{"num_attention_heads": 2, "vocab_size": 2154, "rope_theta": 10000.0, "tie_word_embeddings": true, "init_std_o": 0.0, "init_std_up": 0.0442, "learning_rate": 0.00602, "lr_mult_o": 3.0, "lr_mult_up": 0.68, "batch_tokens": 16384, "doc_mask": true, "train_tokens": 102200000}
Each number is 50 + 15 x the weight over its row's rms, rounded and kept within 0 to 99. Layers, rows and columns count from 0. The size before them is the row's rms in percent of the matrix's.

# layer 9 MLP up, 512x128, rms 0.103, rows 214-427, columns 96-127
096:55 56 47 43 62 62 52 48 55 34 37 49 70 54 51 42 36 42 68 57 57 65 50 62 40 62 51 42 55 62 61 47
098:60 57 34 42 38 50 40 55 45 37 45 40 54 43 60 61 54 67 30 56 45 44 40 41 20 88 60 42 63 33 41 28
100:69 38 42 87 58 64 48 42 38 64 50 46 72 28 64 52 13 52 72 49 31 70 43 46 36 66 61 70 23 31 61 34
100:37 73 56 44 63 39 53 58 58 45 60 87 54 56 27 19 28 77 38 51 45 30 49 47 46 47 40 49 47 24 42 50
092:61 72 31 63 31 66 20 57 56 58 50 47 31 57 62 48 43 44 53 50 83 58 34 49 68 50 62 36 55 52 45 71
103:38 59 62 62 45 48 47 36 26 36 57 64 59 51 69 72 64 52 84 42 67 46 19 38 70 31 37 31 73 54 54 53
101:57 34 60 55 47 53 57 48 40 56 79 56 53 67 55 62 19 62 32 17 26 56 40 48 67 29 46 31 77 31 71 43
098:28 74 52 70 75 49 56 21 46 82 34 73 43 48 52 65 25 66 73 55 54 48 45 41 51 67 36 46 39 40 53 65
117:48 71 52 43 59 38 61 55 52 53 42 65 24 54 35 60 72 58 38 32 54 47 46 51 62 34 56 26 41 53 39 59
102:33 43 26 47 68 55 55 43 61 51 56 79 39 75 47 51 31 21 38 61 40 57 25 63 59 42 26 59 61 29 57 27
104:41 72 42 75 56 21 60 21 55 60 59 44 51 53 41 62 27 39 29 52 63 49 52 66 46 58 45 43 50 42 60 76
102:26 44 49 30 50 46 39 53 47 53 52 15 71 48 50 50 64 71 55 33 53 65 40 71 47 51 53 34 42 48 36 32
098:67 75 33 44 44 27 39 41 54 44 28 27 36 64 28 59 45 34 47 42 48 51 53 49 43 71 41 41 54 64 44 42
099:51 55 54 26 55 61 31 23 28 55 75 70 53 30 27 60 57 50 73 46 82 69 57 45 55 56 30 69 48 75 50 30
093:55 61 30 40 25 64 52 64 19 42 17 58 40 60 25 56 37 63 30 36 73 56 49 90 35 40 44 63 48 41 49 41
091:58 46 41 56 53 55 67 49 63 52 53 21 44 44 57 37 67 34 45 26 42 36 56 38 27 59 55 60 63 38 44 60
098:56 40 71 53 47 31 43 48 27 51 49 52 45 60 52 52 33 60 55 60 54 61 54 22 55 68 52 81 58 48 44 55
101:57 64 53 67 22 62 46 57 39 34 56 33 55 35 81 41 59 72 74 71 51 54 41 38 27 65 39 27 63 75 51 40
093:49 32 53 36 54 34 81 45 42 76 41 61 75 54 39 70 41 60 20 41 30 34 71 51 32 50 55 33 43 71 24 57
099:68 59 25 36 72 50 57 26 76 69 43 54 53 43 73 42 39 75 38 43 46 67 19 69 36 48 42 68 54 49 47 51
099:45 75 66 60 50 21 33 48 51 64 44 41 38 51 47 31 35 40 54 59 27 62 49 29 54 58 31 35 63 52 45 61
104:27 52 21 45 47 68 20 68 35 67 44 58 38 54 42 53 47 33 34 35 31 50 42 60 70 37 65 61 37 53 54 39
092:49 47 53 39 36 48 70 46 58 42 61 48 46 40 53 14 28 66 38 83 42 75 62 47 41 40 31 54 59 72 77 49
098:51 63 41 64 60 21 52 72 49 60 63 65 65 29 34 62 18 51 64 62 49 53 48 42 34 52 16 28 72 54 68 64
102:55 70 51 68 32 45 57 43 42 71 64 30 60 38 35 51 52 57 48 39 38 77 43 43 46 45 23 44 63 19 58 47
105:53 56 31 50 24 56 37 24 53 45 29 45 35 38 37 98 57 45 39 61 52 54 45 45 40 65 42 40 51 33 39 50
094:35 58 36 65 33 41 87 60 60 69 77 41 55 65 29 79 49 74 53 49 47 39 30 33 33 80 65 74 22 36 58 47
101:63 32 57 43 67 33 54 48 34 44 53 47 39 35 53 60 60 67 56 43 43 52 50 32 77 22 62 36 25 53 62 44
093:47 17 51 39 37 26 71 37 21 79 30 65 69 56 39 62 29 43 42 46 30 53 58 39 52 47 33 61 88 61 37 59
106:49 61 31 60 33 45 55 32 52 55 45 50 37 75 57 73 50 53 56 76 12 51 61 50 65 26 47 49 24 39 56 67
112:57 48 31 47 72 42 46 49 60 35 58 55 28 37 60 54 39 63 49 46 51 29 75 61 37 42 24 26 45 63 66 76
100:51 49 61 59 63 39 22 88 42 62 32 31 58 57 44 44 39 21 39 48 46 76 31 43 67 83 39 62 47 46 49 65
095:44 73 58 44 43 58 46 43 61 46 42 68 62 53 68 50 42 44 72 38 75 58 50 49 72 56 37 38 45 31 66 77
104:38 46 46 46 51 53 63 42 39 52 46 52 27 43 47 38 62 52 64 64 28 51 20 49 43 25 64 67 16 41 49 46
104:74 09 32 33 51 59 40 53 31 61 85 35 73 54 38 77 42 52 44 45 62 85 41 63 63 50 70 42 73 43 42 66
100:58 44 57 31 50 60 71 39 36 33 12 66 58 69 61 45 56 47 52 64 53 72 56 59 31 39 36 59 56 54 43 68
097:48 58 34 49 50 44 74 07 34 47 36 47 68 36 59 58 38 28 36 50 70 64 32 44 50 46 69 60 62 75 37 40
100:77 32 38 61 70 37 68 74 60 38 53 72 45 46 49 29 77 40 71 36 30 25 59 47 61 47 42 47 42 51 66 49
099:63 73 66 75 61 62 48 47 45 65 62 48 50 40 31 41 27 70 61 64 62 44 35 44 54 32 33 36 44 27 37 70
098:61 62 53 43 69 52 62 52 44 81 67 56 60 40 43 29 23 23 64 42 35 58 44 50 57 73 52 50 64 72 54 34
103:46 61 55 53 37 34 30 46 58 43 45 43 44 29 62 52 15 37 43 46 49 61 34 51 82 35 71 51 49 54 71 64
098:49 53 38 31 63 62 61 43 64 37 57 79 16 60 43 37 50 40 70 46 73 78 21 58 55 57 37 50 51 17 35 62
094:63 54 30 43 48 37 30 55 54 64 70 45 21 40 41 81 59 43 66 45 45 42 52 52 54 43 33 63 50 14 76 44
106:58 49 63 48 18 24 38 28 55 28 28 54 57 44 60 44 46 59 47 21 58 47 41 46 60 73 19 42 71 35 77 53
108:57 42 36 26 58 70 35 63 41 59 48 73 36 52 33 51 55 59 57 47 23 55 43 50 46 36 32 69 35 69 31 43
095:60 37 55 44 48 49 43 52 48 47 66 35 59 29 82 61 31 39 56 62 69 46 55 49 18 38 62 27 48 67 51 27
101:52 49 54 49 40 27 66 52 49 56 44 62 63 32 63 50 56 61 29 66 42 28 46 49 29 45 24 99 62 66 59 71
099:55 23 48 36 50 36 70 64 22 38 55 46 46 46 22 41 37 39 32 49 53 45 42 32 58 31 54 63 35 44 64 34
094:44 52 64 17 41 24 62 57 31 55 44 16 62 73 28 41 53 49 73 47 63 67 51 60 70 91 67 56 45 85 38 87
103:64 46 42 34 39 58 62 50 58 50 55 63 46 52 50 54 39 49 59 42 35 68 40 24 47 33 36 43 43 38 61 53
107:52 53 29 76 52 41 44 54 50 77 42 32 64 44 45 54 43 40 55 46 48 28 39 49 56 49 16 63 74 32 57 30
101:53 73 36 48 49 35 39 36 45 73 27 40 54 20 27 32 75 14 63 58 67 54 70 51 51 59 22 67 57 89 55 45
101:30 57 30 69 49 61 60 66 18 49 56 39 42 57 65 62 46 25 54 35 45 60 58 30 64 42 53 60 33 42 57 54
092:69 45 54 49 47 71 52 53 78 71 83 64 49 56 60 40 62 58 56 39 69 54 36 56 47 26 28 53 35 44 58 48
102:38 44 16 55 52 42 69 42 31 61 59 84 72 47 54 50 26 50 38 52 31 71 53 49 34 52 38 43 47 29 56 58
107:58 30 51 48 36 39 57 33 97 49 52 40 41 53 36 52 58 23 46 44 45 64 61 32 45 62 66 43 65 68 57 24
100:46 56 36 58 35 48 49 36 32 30 63 67 62 72 48 44 72 42 43 28 35 56 52 77 62 71 61 38 30 55 42 05
094:68 64 59 54 77 24 73 27 62 52 26 39 54 46 28 17 55 43 53 52 46 39 47 65 46 34 51 50 60 29 37 22
106:51 50 44 41 50 38 48 27 48 62 65 53 22 51 38 73 47 24 38 20 33 82 49 59 32 47 66 34 63 38 74 40
099:41 44 51 43 50 17 47 59 61 24 41 25 44 63 37 56 31 51 54 81 82 80 60 43 39 40 49 85 66 63 50 53
103:47 77 42 64 68 40 32 32 35 43 66 49 58 37 35 44 95 69 63 48 50 60 47 33 27 59 39 57 54 80 31 41
097:52 40 52 28 46 33 29 61 52 56 44 59 61 39 88 65 49 53 43 21 83 45 42 52 72 71 33 12 51 50 71 28
105:48 58 63 59 43 71 71 43 52 40 46 45 42 30 54 78 56 24 40 41 79 31 51 36 59 37 26 59 26 34 46 49
105:45 38 45 54 62 66 63 39 62 42 53 64 71 28 40 83 33 71 64 26 46 47 37 15 51 62 30 28 54 42 50 38
113:36 49 64 43 69 57 74 39 42 55 48 68 60 63 49 51 37 23 21 40 55 53 36 60 51 24 39 81 56 40 73 51
101:66 46 50 65 23 52 58 37 40 61 70 39 47 51 27 49 49 51 47 43 38 86 55 52 31 32 33 44 59 48 24 34
106:66 72 74 33 57 45 56 65 55 63 53 67 37 67 23 46 64 19 28 80 73 84 74 69 58 85 45 45 54 58 55 38
101:62 67 44 74 49 52 53 38 62 27 45 52 38 51 62 78 37 56 47 30 25 32 36 55 44 47 51 54 41 49 66 18
108:64 63 67 45 44 55 47 48 43 81 46 42 66 10 23 57 52 60 89 54 49 77 39 21 43 44 50 45 74 42 45 34
098:51 43 33 65 53 49 59 20 35 23 53 64 16 65 31 46 48 49 55 61 59 35 32 36 51 68 62 75 44 37 50 61
094:53 67 51 54 37 38 42 28 73 57 50 60 58 63 66 41 73 52 71 56 69 69 59 33 51 39 94 71 61 37 30 54
101:60 64 30 53 46 36 57 29 66 73 45 29 19 33 29 55 39 57 37 40 20 37 15 52 54 77 41 53 55 51 42 53
101:52 58 59 29 63 17 46 66 39 88 90 49 50 66 39 65 71 61 61 46 43 45 47 48 64 12 54 46 57 36 44 45
092:74 53 46 73 42 48 42 38 56 58 52 39 66 62 38 53 52 56 56 59 45 38 65 19 59 40 41 65 50 34 57 35
101:36 36 66 63 40 61 51 49 66 39 20 51 48 32 70 71 44 74 58 46 56 77 77 47 33 59 44 60 49 45 54 60
102:51 58 31 32 36 59 67 44 63 53 49 77 77 68 35 17 58 31 57 61 53 24 47 34 67 41 54 46 62 45 64 42
094:27 73 42 51 57 65 52 47 64 50 59 50 52 43 52 38 53 74 74 71 48 32 31 48 44 52 39 74 52 70 53 36
101:67 56 44 59 46 31 53 64 35 64 33 82 41 64 33 31 24 47 48 51 54 43 25 46 81 56 37 32 51 69 51 52
104:54 53 47 46 62 62 26 49 39 69 28 77 63 56 67 69 17 46 70 36 52 51 36 44 41 21 64 37 45 47 51 34
102:38 42 40 34 61 58 65 53 42 34 66 32 53 64 48 40 71 50 43 48 58 25 52 45 37 37 26 53 23 26 52 28
097:51 75 68 42 64 58 63 44 82 58 33 63 42 31 57 57 41 51 58 91 44 40 33 61 55 34 38 41 41 30 59 81
100:29 54 60 39 60 41 44 48 45 61 43 66 39 48 39 73 57 64 65 59 66 45 41 50 64 63 32 83 52 55 56 37
105:38 60 50 55 32 74 52 52 64 51 44 52 35 40 42 61 49 72 71 72 60 73 42 81 51 55 49 47 73 39 48 52
104:59 45 34 61 69 47 81 73 15 73 74 23 65 53 47 83 43 29 64 26 24 34 37 54 47 76 45 51 29 42 52 42
100:55 63 62 64 36 57 50 43 49 46 33 75 27 51 24 30 41 59 69 42 63 49 49 24 49 68 48 60 42 43 68 54
098:73 60 51 48 37 32 30 23 71 48 42 65 50 39 38 66 60 37 54 61 82 66 44 60 69 45 42 37 55 77 37 75
096:42 34 48 58 65 59 71 27 55 57 27 56 57 48 68 48 48 47 40 35 15 49 29 71 76 52 43 68 25 44 49 47
100:23 57 41 37 58 44 44 67 51 64 49 81 20 63 48 84 58 48 71 47 46 63 51 29 45 52 37 74 35 48 56 13
096:77 41 46 64 52 35 53 60 71 70 48 70 40 74 72 69 36 41 21 22 74 42 62 47 93 56 57 33 55 42 47 52
095:71 53 49 57 23 47 26 62 22 40 53 64 38 45 32 61 57 74 58 75 75 84 20 53 42 44 69 56 60 42 43 40
097:49 75 43 59 71 41 62 39 65 65 36 69 38 75 28 58 45 33 29 25 35 49 55 65 69 69 52 59 36 44 55 70
098:57 36 41 59 32 50 68 34 21 72 46 70 52 70 47 82 36 41 73 42 52 58 41 63 38 51 35 62 30 56 68 58
103:69 78 34 33 43 57 78 51 83 49 47 66 41 41 63 43 70 31 36 79 39 57 37 41 47 37 58 50 44 45 66 29
091:43 54 52 66 62 58 78 71 61 99 43 28 35 40 36 51 67 54 63 44 62 45 57 53 68 72 51 59 60 84 61 43
099:70 66 32 48 43 30 47 41 55 44 88 56 49 15 46 25 34 36 47 47 61 43 62 56 54 68 48 59 51 65 75 51
095:44 46 26 77 57 21 29 42 76 64 47 73 43 38 52 62 34 41 44 35 68 53 48 55 66 50 48 39 00 41 41 34
103:62 51 66 16 71 15 35 27 24 41 62 30 41 54 62 64 55 58 55 67 49 46 54 37 57 72 47 54 64 45 49 70
104:43 44 36 30 66 49 47 46 46 27 62 38 55 56 56 50 68 39 60 34 71 55 48 14 39 27 33 49 54 47 44 42
097:26 83 41 29 27 77 55 44 63 65 55 49 57 70 72 61 48 62 46 30 09 63 51 44 31 52 25 51 70 54 59 43
099:31 57 43 46 72 61 26 62 53 36 39 65 51 58 35 59 55 48 28 50 42 47 40 36 35 61 77 83 59 47 81 65
095:53 48 51 37 62 71 65 98 56 56 23 30 55 58 66 44 46 72 60 66 35 51 56 59 48 55 46 39 59 57 69 57
100:57 71 39 51 47 77 53 49 49 48 64 35 54 51 44 35 25 19 46 39 51 68 80 37 51 52 49 60 70 51 55 58
099:63 42 46 66 34 24 36 58 65 48 46 47 73 45 69 45 51 42 34 50 58 44 37 56 68 49 46 64 55 48 46 65
098:29 60 54 68 37 50 53 46 34 62 54 43 36 55 54 51 55 61 32 59 42 71 42 40 26 22 57 37 51 46 52 33
099:25 51 47 23 25 62 46 25 27 27 22 40 57 48 40 45 45 39 59 63 51 70 29 69 39 29 40 44 69 36 71 48
091:60 52 60 65 64 60 51 16 33 46 41 41 32 53 60 34 68 40 51 44 47 78 66 62 65 35 46 48 26 40 58 73
095:69 66 46 53 61 58 76 59 59 70 77 49 62 68 35 46 39 45 62 45 27 30 48 59 17 62 48 35 42 61 44 38
102:33 52 30 65 70 28 81 36 25 64 65 44 17 38 45 62 38 52 37 56 54 54 52 69 56 39 34 61 51 49 63 18
097:39 81 69 41 44 40 56 51 71 37 55 22 39 90 63 71 79 31 57 43 47 47 27 40 55 44 42 73 48 09 54 59
110:62 52 68 57 60 57 45 45 60 42 28 66 32 59 47 63 55 47 46 75 46 64 52 45 20 31 31 46 63 38 62 75
104:48 64 52 40 39 73 49 52 38 47 53 61 57 55 22 61 43 40 15 64 28 54 30 30 52 82 42 61 15 57 57 11
093:48 79 45 80 51 39 76 54 72 48 32 48 63 47 56 45 46 90 45 27 61 38 45 48 39 63 69 70 58 53 49 54
112:54 65 57 50 24 21 56 90 36 77 36 44 50 65 69 49 55 75 66 42 47 46 52 49 51 17 34 45 37 64 67 47
095:31 64 57 69 37 56 53 37 71 58 29 32 57 34 31 49 15 54 63 69 57 69 33 49 45 60 62 55 58 44 73 51
106:20 54 60 44 51 29 78 44 71 51 42 58 45 38 34 27 67 41 54 34 50 48 51 49 73 52 67 54 56 37 63 21
100:63 49 69 19 37 27 53 25 40 66 69 80 38 72 34 52 52 33 69 28 61 44 52 62 67 56 39 47 79 57 52 62
097:53 59 58 47 42 62 29 64 39 35 58 88 41 40 54 58 49 71 52 27 65 68 46 44 53 57 26 50 54 09 50 58
111:69 38 71 40 56 62 66 57 50 38 44 42 60 34 45 46 42 99 75 47 52 31 34 44 57 57 44 66 58 85 51 39
106:54 22 40 51 37 74 49 49 51 62 56 46 66 75 48 69 35 70 85 68 67 56 43 36 64 40 28 61 60 37 33 69
093:48 47 42 40 56 66 40 55 13 42 48 57 54 75 48 62 17 57 62 54 78 42 64 67 46 68 63 56 36 32 56 47
099:35 90 46 45 38 59 23 58 49 46 56 76 52 60 55 55 27 24 58 48 69 35 40 58 68 63 74 55 37 55 74 39
104:37 56 50 61 42 05 28 43 63 59 70 44 64 38 36 64 40 62 41 73 48 50 56 62 64 78 24 51 29 46 46 71
108:58 53 56 48 63 24 42 51 51 55 62 77 51 61 26 67 43 56 90 54 41 39 22 46 64 52 64 52 54 30 47 32
124:54 74 68 53 36 27 75 39 42 42 60 54 24 40 39 58 54 72 51 32 55 45 43 53 62 36 44 58 57 44 65 71
098:41 66 61 69 59 67 73 73 44 36 81 57 48 53 54 47 67 40 43 30 67 68 63 47 55 33 26 39 35 45 64 55
103:37 48 48 50 47 64 79 29 55 38 46 45 28 28 48 76 87 52 27 29 58 24 39 17 50 68 52 60 63 35 67 63
104:54 55 49 46 55 40 85 41 49 61 70 65 75 45 31 40 60 43 41 62 27 56 57 63 57 71 32 38 63 50 39 63
103:45 60 34 27 23 65 43 52 59 16 52 53 45 59 62 53 57 72 45 67 54 69 28 43 49 29 61 28 52 78 46 71
098:53 69 46 78 15 50 34 43 63 31 27 47 38 53 45 72 84 39 50 56 50 66 57 62 55 51 34 57 49 60 38 34
107:78 84 53 40 49 40 35 53 71 31 54 58 51 47 74 53 30 54 43 56 68 64 47 44 72 59 13 41 68 37 82 46
101:41 57 53 50 72 55 88 62 54 21 41 82 41 47 50 65 49 73 56 42 83 76 43 43 39 54 41 31 38 46 51 41
119:48 62 42 60 75 52 48 35 43 59 52 62 30 41 46 57 56 50 62 45 56 57 78 50 44 64 37 88 82 38 59 43
100:58 57 33 43 53 48 39 41 48 28 44 57 71 44 42 29 55 55 68 56 56 50 66 54 77 31 61 47 25 27 59 49
091:59 31 37 22 16 25 54 45 46 82 66 68 39 42 45 37 42 35 56 44 78 43 51 48 58 58 50 60 41 38 61 52
096:62 20 54 43 37 37 36 55 32 67 31 58 77 54 43 61 44 28 45 83 58 45 56 70 39 36 36 64 61 53 18 38
100:60 46 55 47 67 78 31 66 43 39 65 63 54 28 27 43 67 77 57 57 37 76 55 47 51 30 45 58 43 73 62 52
098:46 74 46 49 48 24 65 53 30 83 38 57 56 49 43 47 65 53 35 50 49 36 51 25 50 26 34 62 21 64 50 52
112:53 56 29 38 56 79 66 69 35 35 73 51 47 36 31 85 44 38 66 52 47 41 58 37 64 34 64 55 62 55 52 29
107:23 49 78 42 18 40 45 68 48 53 56 41 63 16 42 39 67 50 57 48 45 55 35 33 25 41 52 45 39 44 63 78
096:69 31 61 51 51 46 42 63 67 49 60 53 31 49 47 62 19 45 38 69 60 59 37 34 81 38 44 32 72 37 67 68
096:22 50 37 51 71 59 70 42 39 41 45 36 57 59 61 45 37 89 68 53 72 70 27 71 29 34 37 54 56 87 35 61
105:61 35 59 47 62 54 29 41 58 69 62 78 34 48 53 55 51 46 39 42 40 33 59 50 68 53 60 45 36 31 61 53
100:53 79 27 49 30 31 41 48 66 43 51 46 54 42 26 47 79 37 69 47 57 55 32 64 56 52 49 35 46 46 68 88
107:43 55 52 46 51 45 33 42 39 41 69 67 40 63 51 48 68 54 45 41 53 38 65 30 76 46 50 36 31 37 55 55
096:42 67 67 47 36 72 47 46 40 61 69 41 44 74 26 55 74 66 45 31 43 50 51 62 44 41 44 45 40 49 66 58
101:19 67 67 42 40 39 50 57 62 59 40 38 22 74 41 40 72 70 51 48 44 69 44 63 35 34 34 35 42 28 71 37
093:75 38 55 32 42 35 52 67 37 41 46 38 47 46 58 44 55 55 40 71 65 72 64 63 57 59 82 51 48 48 67 65
095:91 45 36 45 61 58 70 37 50 41 55 50 50 62 37 30 38 50 26 62 60 38 59 54 58 39 40 31 42 46 48 48
105:48 57 35 52 55 41 29 36 33 57 57 46 41 60 56 50 40 56 57 30 53 32 52 54 66 52 49 29 62 54 73 44
099:72 72 18 51 52 37 32 54 49 52 45 48 69 34 51 59 47 60 45 55 60 52 35 38 62 37 39 54 47 54 42 26
104:44 57 43 47 35 69 58 75 42 65 33 48 42 30 33 59 66 68 55 59 51 59 52 48 70 21 53 35 48 87 58 21
093:46 38 57 54 33 19 58 56 81 69 42 50 21 28 63 49 26 45 75 68 43 49 39 56 45 44 33 41 60 41 99 50
104:44 54 35 69 20 63 72 54 55 55 56 63 37 41 40 58 50 64 66 54 32 73 52 55 63 27 41 48 48 24 36 62
100:61 54 55 63 46 64 45 20 49 54 58 52 44 62 13 39 13 67 58 45 54 50 43 38 41 51 69 34 41 28 51 52
095:73 55 53 56 28 84 46 59 77 21 43 32 36 53 50 87 55 56 59 59 52 58 34 57 50 71 62 72 20 48 78 41
102:48 48 73 63 52 59 75 64 54 44 59 66 53 39 29 64 68 31 73 68 42 43 63 37 45 57 45 49 50 41 41 50
107:30 70 17 33 48 46 38 22 61 54 32 58 77 38 34 46 75 36 54 54 53 53 49 44 38 60 36 71 50 70 33 46
100:67 71 59 65 37 52 62 35 76 45 41 77 38 27 64 63 54 39 68 66 47 65 42 69 49 75 44 50 20 41 37 37
104:24 63 84 52 29 52 39 42 47 33 55 73 67 44 47 59 48 29 61 24 41 45 25 41 51 54 46 79 44 59 26 71
104:66 64 73 58 42 64 39 51 58 36 41 59 52 38 64 15 27 68 36 64 57 41 59 45 54 44 36 50 54 25 45 42
108:19 50 40 79 47 26 33 56 28 62 69 50 46 56 46 35 49 60 35 47 55 68 25 60 22 35 33 48 47 52 64 47
099:39 51 11 45 53 55 59 49 36 45 35 57 21 67 47 18 77 46 63 69 58 47 22 28 57 24 95 59 51 48 30 60
102:33 51 40 63 54 42 50 26 59 35 37 53 68 50 72 49 52 43 66 34 53 53 61 48 40 68 48 38 36 50 40 69
100:62 57 44 51 38 46 52 37 46 37 36 66 40 40 48 58 72 58 65 51 46 62 38 40 53 96 43 43 52 67 37 80
097:31 69 44 53 64 48 58 64 47 34 63 38 47 74 41 86 59 49 32 47 44 64 68 54 51 50 57 37 52 51 39 56
093:55 59 56 36 41 32 59 44 67 63 56 75 58 61 73 54 48 32 19 51 51 59 26 45 84 68 48 36 59 63 68 44
099:58 38 39 32 55 30 49 42 25 40 58 43 82 57 22 63 43 13 51 70 45 40 38 62 44 35 21 58 46 30 45 84
100:42 47 19 81 66 74 57 42 46 38 51 52 23 46 64 50 51 36 52 54 62 70 34 56 44 41 42 60 39 26 59 40
097:47 89 59 71 53 27 22 55 62 80 56 67 34 65 41 62 62 40 56 43 39 50 38 55 43 43 50 49 47 59 30 60
106:31 80 56 26 23 38 73 56 47 40 29 63 61 58 41 64 32 43 43 44 46 47 49 50 42 55 29 43 48 25 36 52
103:70 59 29 50 47 40 53 65 37 47 46 61 78 65 41 46 28 52 76 57 48 48 47 43 58 24 54 75 46 38 31 68
100:34 81 40 52 25 40 46 59 40 29 60 50 65 41 50 23 30 54 39 63 67 45 26 59 66 56 47 79 19 75 60 36
097:46 56 57 29 62 28 26 57 42 62 41 50 65 66 82 44 35 74 17 89 55 44 68 52 65 64 32 48 17 48 35 52
096:43 44 38 46 35 47 57 49 31 30 58 21 68 61 77 57 50 42 50 66 34 36 43 39 44 30 35 53 51 57 92 48
103:43 39 65 59 59 30 36 30 59 23 59 29 64 54 27 83 53 36 45 42 58 13 33 40 46 57 55 51 45 39 77 60
106:48 80 42 32 36 59 55 46 52 55 37 63 36 63 37 39 58 36 53 36 62 41 49 43 28 54 59 58 50 42 47 46
092:45 46 59 53 43 51 50 57 67 59 66 28 17 45 49 43 38 64 41 64 38 53 44 37 73 62 63 73 60 46 89 42
102:75 29 44 45 57 34 49 53 47 52 49 50 59 58 25 42 38 32 64 74 57 38 45 47 40 64 54 69 65 37 24 51
091:55 59 75 39 54 49 59 38 56 61 38 20 47 41 73 43 22 41 28 66 31 71 61 29 54 50 74 39 57 50 41 31
091:42 56 64 33 39 37 31 37 42 84 48 57 31 56 32 72 37 30 35 79 39 44 38 51 57 51 45 46 39 39 73 42
100:91 47 50 66 63 33 70 28 57 54 41 75 43 63 71 65 47 67 45 69 32 69 32 52 48 42 57 36 34 39 64 50
096:29 61 48 33 93 64 39 42 33 57 59 85 41 64 57 45 67 91 51 70 32 48 57 39 35 39 31 43 47 54 52 60
099:67 37 43 65 74 45 47 63 72 16 44 62 21 45 27 46 62 61 68 52 71 47 30 26 78 74 29 50 59 70 44 37
108:70 34 35 49 81 38 70 36 44 46 42 75 50 36 23 59 67 46 71 28 54 64 56 38 61 31 58 58 59 45 46 68
098:24 47 35 50 51 57 68 18 58 62 38 42 56 38 23 69 56 69 61 27 61 62 24 57 29 31 28 38 38 37 34 61
101:36 62 50 65 49 54 63 36 72 39 59 73 41 46 35 53 69 58 46 64 23 41 39 32 67 75 57 35 27 71 40 59
097:52 73 10 64 65 46 17 36 59 45 45 51 45 54 60 66 39 77 56 50 46 77 64 76 71 48 69 34 60 49 45 30
097:64 63 41 88 63 48 55 43 51 45 56 40 75 50 40 66 15 46 61 48 77 36 46 36 54 56 62 58 63 50 54 37
100:63 21 31 39 30 56 62 52 82 71 62 61 47 53 64 58 51 35 55 66 33 56 45 63 53 38 42 48 40 54 61 31
099:56 33 42 53 61 74 63 42 93 64 60 54 33 39 64 63 56 68 66 71 57 41 49 61 72 45 47 48 39 69 21 64
098:59 42 55 53 58 23 54 58 45 60 69 36 23 41 46 50 70 56 39 69 22 49 44 61 29 59 32 53 55 37 77 26
099:31 41 27 82 73 47 16 62 18 24 53 56 43 49 52 47 65 60 53 36 65 60 45 28 50 50 53 75 41 45 74 45
104:46 67 46 51 74 43 66 60 69 52 42 24 44 30 44 48 69 44 66 41 46 36 40 74 89 57 48 36 49 32 48 67
095:50 54 50 32 55 70 53 69 17 51 41 24 15 33 53 58 48 51 56 62 87 62 41 78 35 20 36 69 67 44 71 64
101:34 53 54 69 67 42 51 61 51 77 46 41 51 50 42 65 36 33 60 54 57 45 50 24 66 37 46 88 40 33 61 34
095:77 35 64 26 53 45 48 53 87 43 49 54 70 43 27 87 46 61 46 72 56 47 51 46 32 60 15 71 85 27 59 50
097:71 54 48 64 44 41 49 33 65 51 09 69 61 42 45 67 55 60 46 52 57 40 62 37 50 42 61 49 72 57 52 55
104:49 59 49 38 66 53 75 65 53 28 61 78 24 32 53 48 53 40 50 41 58 59 67 35 68 63 43 45 38 14 61 99
099:65 35 45 47 70 61 31 41 60 69 46 56 39 40 76 64 40 71 56 49 50 54 51 61 66 62 62 58 61 32 74 54
098:53 58 30 79 60 54 49 62 16 48 52 32 51 29 49 41 31 55 62 61 64 27 34 42 41 39 39 76 52 49 46 51
100:60 80 27 57 34 45 67 28 23 42 59 25 70 70 60 63 66 41 38 41 31 49 41 69 30 51 73 48 29 63 44 55
102:49 81 50 26 52 59 56 37 35 61 65 62 71 54 32 33 65 52 66 40 49 35 35 52 29 63 66 51 67 23 73 31
101:40 41 46 31 44 57 56 68 37 71 50 35 49 59 44 45 50 45 63 80 75 61 30 59 73 15 46 76 39 44 57 52
105:56 16 18 50 59 40 37 34 45 48 61 50 72 48 45 45 70 42 60 69 78 64 37 54 37 28 47 60 35 26 34 54
102:50 52 33 43 52 45 51 31 46 28 09 71 36 54 69 48 48 62 36 21 51 65 62 57 81 25 17 72 46 55 39 52
100:46 54 42 72 71 20 24 54 29 34 54 51 45 70 73 49 49 37 44 23 58 43 45 49 56 39 41 47 77 32 75 36
107:48 60 70 54 67 24 53 32 47 50 56 42 45 87 54 24 57 76 76 37 47 64 44 67 68 58 49 72 35 29 29 24
105:69 08 32 52 50 27 70 55 35 32 59 93 39 46 64 63 51 40 36 45 58 45 39 44 36 44 66 67 63 44 60 52
101:40 36 56 29 69 31 30 60 58 31 58 33 55 55 30 60 19 58 46 65 30 24 49 35 37 32 62 59 73 60 70 60
098:66 31 06 32 48 56 83 66 42 68 48 44 40 66 31 39 53 73 59 37 50 54 79 69 51 26 64 45 67 44 56 37
101:43 44 16 60 62 60 71 55 49 42 72 77 77 22 33 79 42 53 50 41 35 39 36 45 48 64 39 46 63 64 38 46
097:58 64 54 73 44 51 50 53 65 28 58 39 53 25 37 44 76 43 47 64 38 67 34 46 70 38 32 59 43 60 74 38
099:35 35 43 71 64 39 56 37 24 68 46 43 76 42 38 53 34 32 87 24 43 55 24 55 42 60 47 61 28 53 65 60
103:34 46 60 44 62 27 62 33 28 81 56 40 32 54 37 71 47 57 75 50 20 41 38 54 42 55 66 53 64 32 99 57